python train.py --d_model=384 --activation="swiglu" --norm="rmsnorm" --attn_scale=0.177 --tie_embeddings=false --init_std_o=0.0255 --seq_len=2048
Each number is 50 + 15 x the weight over its row's rms, rounded and kept within 0 to 99. Layers, rows and columns count from 0. The size before them is the row's rms in percent of the matrix's.

# layer 8 attention query, 384x384, rms 0.092, rows 260-265,292-297,324-329,356-361, columns 288-335
070:56 24 58 37 76 08 44 31 75 30 68 44 44 25 10 35 63 33 31 77 59 35 79 41 57 36 32 30 65 69 62 46 42 52 64 77 41 47 61 43 78 36 48 61 67 48 55 40
072:36 58 50 36 14 48 77 42 57 44 37 56 52 58 50 73 33 62 50 48 94 75 41 48 29 49 58 68 58 34 43 44 74 68 45 57 55 39 38 45 29 53 66 58 64 20 67 56
080:43 59 45 46 60 58 62 41 25 49 72 50 32 76 42 56 40 51 34 40 24 72 37 46 53 46 82 55 40 40 54 65 65 39 81 62 44 18 28 37 46 35 52 92 43 47 71 47
111:41 45 65 22 88 32 84 44 51 64 45 64 53 57 29 50 68 53 52 50 53 50 68 60 40 41 62 58 41 47 73 63 47 50 70 56 34 43 17 36 49 14 50 63 44 56 39 36
123:66 37 38 41 25 51 50 36 35 55 48 42 54 53 17 48 56 59 27 39 74 46 66 23 57 64 50 34 66 66 53 63 59 63 58 38 36 57 74 53 68 51 42 26 52 57 55 43
131:46 41 73 85 29 57 48 49 48 31 45 44 38 51 49 28 41 41 60 52 54 66 28 64 40 51 63 52 56 62 58 46 67 30 40 26 60 48 56 55 64 58 56 65 52 52 49 73
093:45 81 48 43 57 77 55 71 49 67 29 37 44 36 50 55 30 71 33 50 50 42 49 54 64 13 54 57 59 51 45 58 56 36 32 55 71 47 65 59 88 39 38 28 15 53 53 47
105:54 46 75 72 71 28 57 08 61 50 77 49 26 28 51 70 70 60 59 20 43 57 75 73 45 64 53 35 63 49 33 68 72 38 34 61 46 36 38 59 51 66 54 86 72 51 53 35
082:73 68 75 64 35 43 41 51 73 67 49 68 80 20 55 34 72 29 61 36 38 67 52 36 24 68 51 44 37 55 41 54 57 39 45 40 67 42 17 33 31 35 34 76 36 80 44 72
093:48 55 88 60 23 40 30 50 53 78 58 63 41 34 69 51 62 33 39 40 45 35 54 45 54 53 48 37 78 49 33 54 33 31 45 55 49 46 13 69 51 72 43 73 40 61 47 28
087:60 37 45 51 61 29 42 47 62 57 52 45 74 48 37 32 61 52 18 46 62 35 46 37 60 41 50 42 42 66 39 68 75 46 56 67 53 93 50 41 50 46 51 25 33 62 59 67
083:68 28 89 49 51 57 23 47 47 38 51 40 39 73 44 66 56 53 43 69 38 63 45 63 57 25 48 68 67 62 52 33 68 64 49 50 64 29 45 49 76 51 64 77 68 36 54 63
070:47 39 50 27 51 13 43 57 46 60 24 51 46 44 13 46 58 29 63 50 65 46 41 42 56 60 33 38 28 67 70 65 38 46 78 54 12 50 61 58 56 33 45 71 43 40 66 48
074:48 69 21 57 27 70 62 16 79 27 75 45 22 56 64 49 51 47 44 44 41 63 66 62 50 32 61 77 72 47 46 43 84 49 47 50 53 37 43 61 32 54 29 57 55 44 37 65
088:41 64 56 42 45 75 44 51 36 37 69 52 33 61 52 57 35 44 01 50 22 64 37 45 56 37 71 65 41 39 59 34 68 63 59 42 51 22 28 45 59 51 41 63 49 37 35 58
116:51 50 67 51 70 34 68 41 59 81 27 61 54 60 47 48 70 51 23 52 48 41 50 76 62 67 47 47 58 31 77 66 73 71 83 49 43 55 23 54 44 30 52 69 54 45 38 42
148:62 55 55 38 03 51 43 37 22 44 57 41 46 59 25 64 59 57 50 16 73 52 54 25 54 46 45 43 49 56 75 51 49 45 56 51 33 54 72 33 60 50 38 31 48 53 46 56
140:32 48 73 62 69 39 41 54 61 37 65 32 18 47 58 42 46 56 44 46 55 64 24 50 40 52 53 46 55 74 53 27 60 42 25 28 60 40 62 64 63 53 66 59 51 60 37 79
089:62 49 31 50 76 58 46 48 40 32 48 40 45 56 65 41 59 36 60 65 61 62 38 31 53 64 37 49 36 65 38 54 41 49 66 78 51 69 60 70 56 38 47 63 55 48 48 57
089:20 61 58 52 57 42 51 65 52 77 62 39 56 65 44 57 22 40 44 39 42 45 56 84 51 68 38 28 51 61 33 50 60 26 38 43 52 60 82 58 60 33 53 45 35 67 58 33
097:47 47 74 41 63 67 58 53 53 37 57 66 65 44 47 52 65 44 61 41 42 66 77 75 81 39 42 58 64 64 18 67 41 44 57 33 33 42 40 60 31 48 58 61 68 63 68 46
090:62 40 75 68 51 65 44 65 73 57 42 76 45 47 32 19 74 47 54 54 41 55 76 81 73 31 61 45 55 91 22 65 54 61 55 41 37 28 42 48 52 50 51 50 35 41 61 29
080:52 42 54 51 44 43 40 25 31 84 33 71 54 42 36 38 76 43 45 51 26 71 28 30 43 39 58 33 35 50 58 68 33 63 49 58 21 48 30 61 78 42 29 39 40 49 83 57
090:58 55 46 61 57 45 51 61 38 42 34 58 34 62 43 69 55 66 64 51 75 66 32 66 51 56 72 43 56 39 67 50 71 66 55 54 65 53 59 58 45 50 56 73 50 78 67 41
# layer 8 attention key, 96x384, rms 0.0853, rows 68-72, columns 288-335
064:26 57 62 71 33 29 49 69 62 56 18 40 57 42 60 28 49 63 37 36 92 48 31 35 43 69 56 40 57 49 00 58 61 61 40 45 49 54 38 45 49 50 45 52 32 33 52 33
081:62 39 31 38 50 70 39 28 43 33 73 52 48 44 60 38 58 87 48 53 54 60 74 76 51 34 56 67 49 54 40 19 68 16 51 64 45 51 70 49 32 38 66 53 69 57 49 42
093:63 61 40 50 21 49 56 40 72 34 58 47 46 36 50 55 66 34 44 50 51 51 93 64 46 47 47 58 45 80 44 47 70 23 54 74 42 46 52 47 36 49 45 67 59 51 32 00
103:48 55 56 68 49 41 62 74 56 41 43 71 67 39 59 37 47 64 68 35 30 30 52 85 58 32 45 56 62 33 58 44 49 21 62 58 58 52 39 62 55 64 54 48 65 63 59 28
119:52 52 64 48 08 68 69 48 23 12 54 34 51 77 38 65 76 43 44 31 68 61 52 40 56 26 36 68 45 55 68 53 48 33 58 46 48 40 78 29 58 43 48 28 47 52 52 55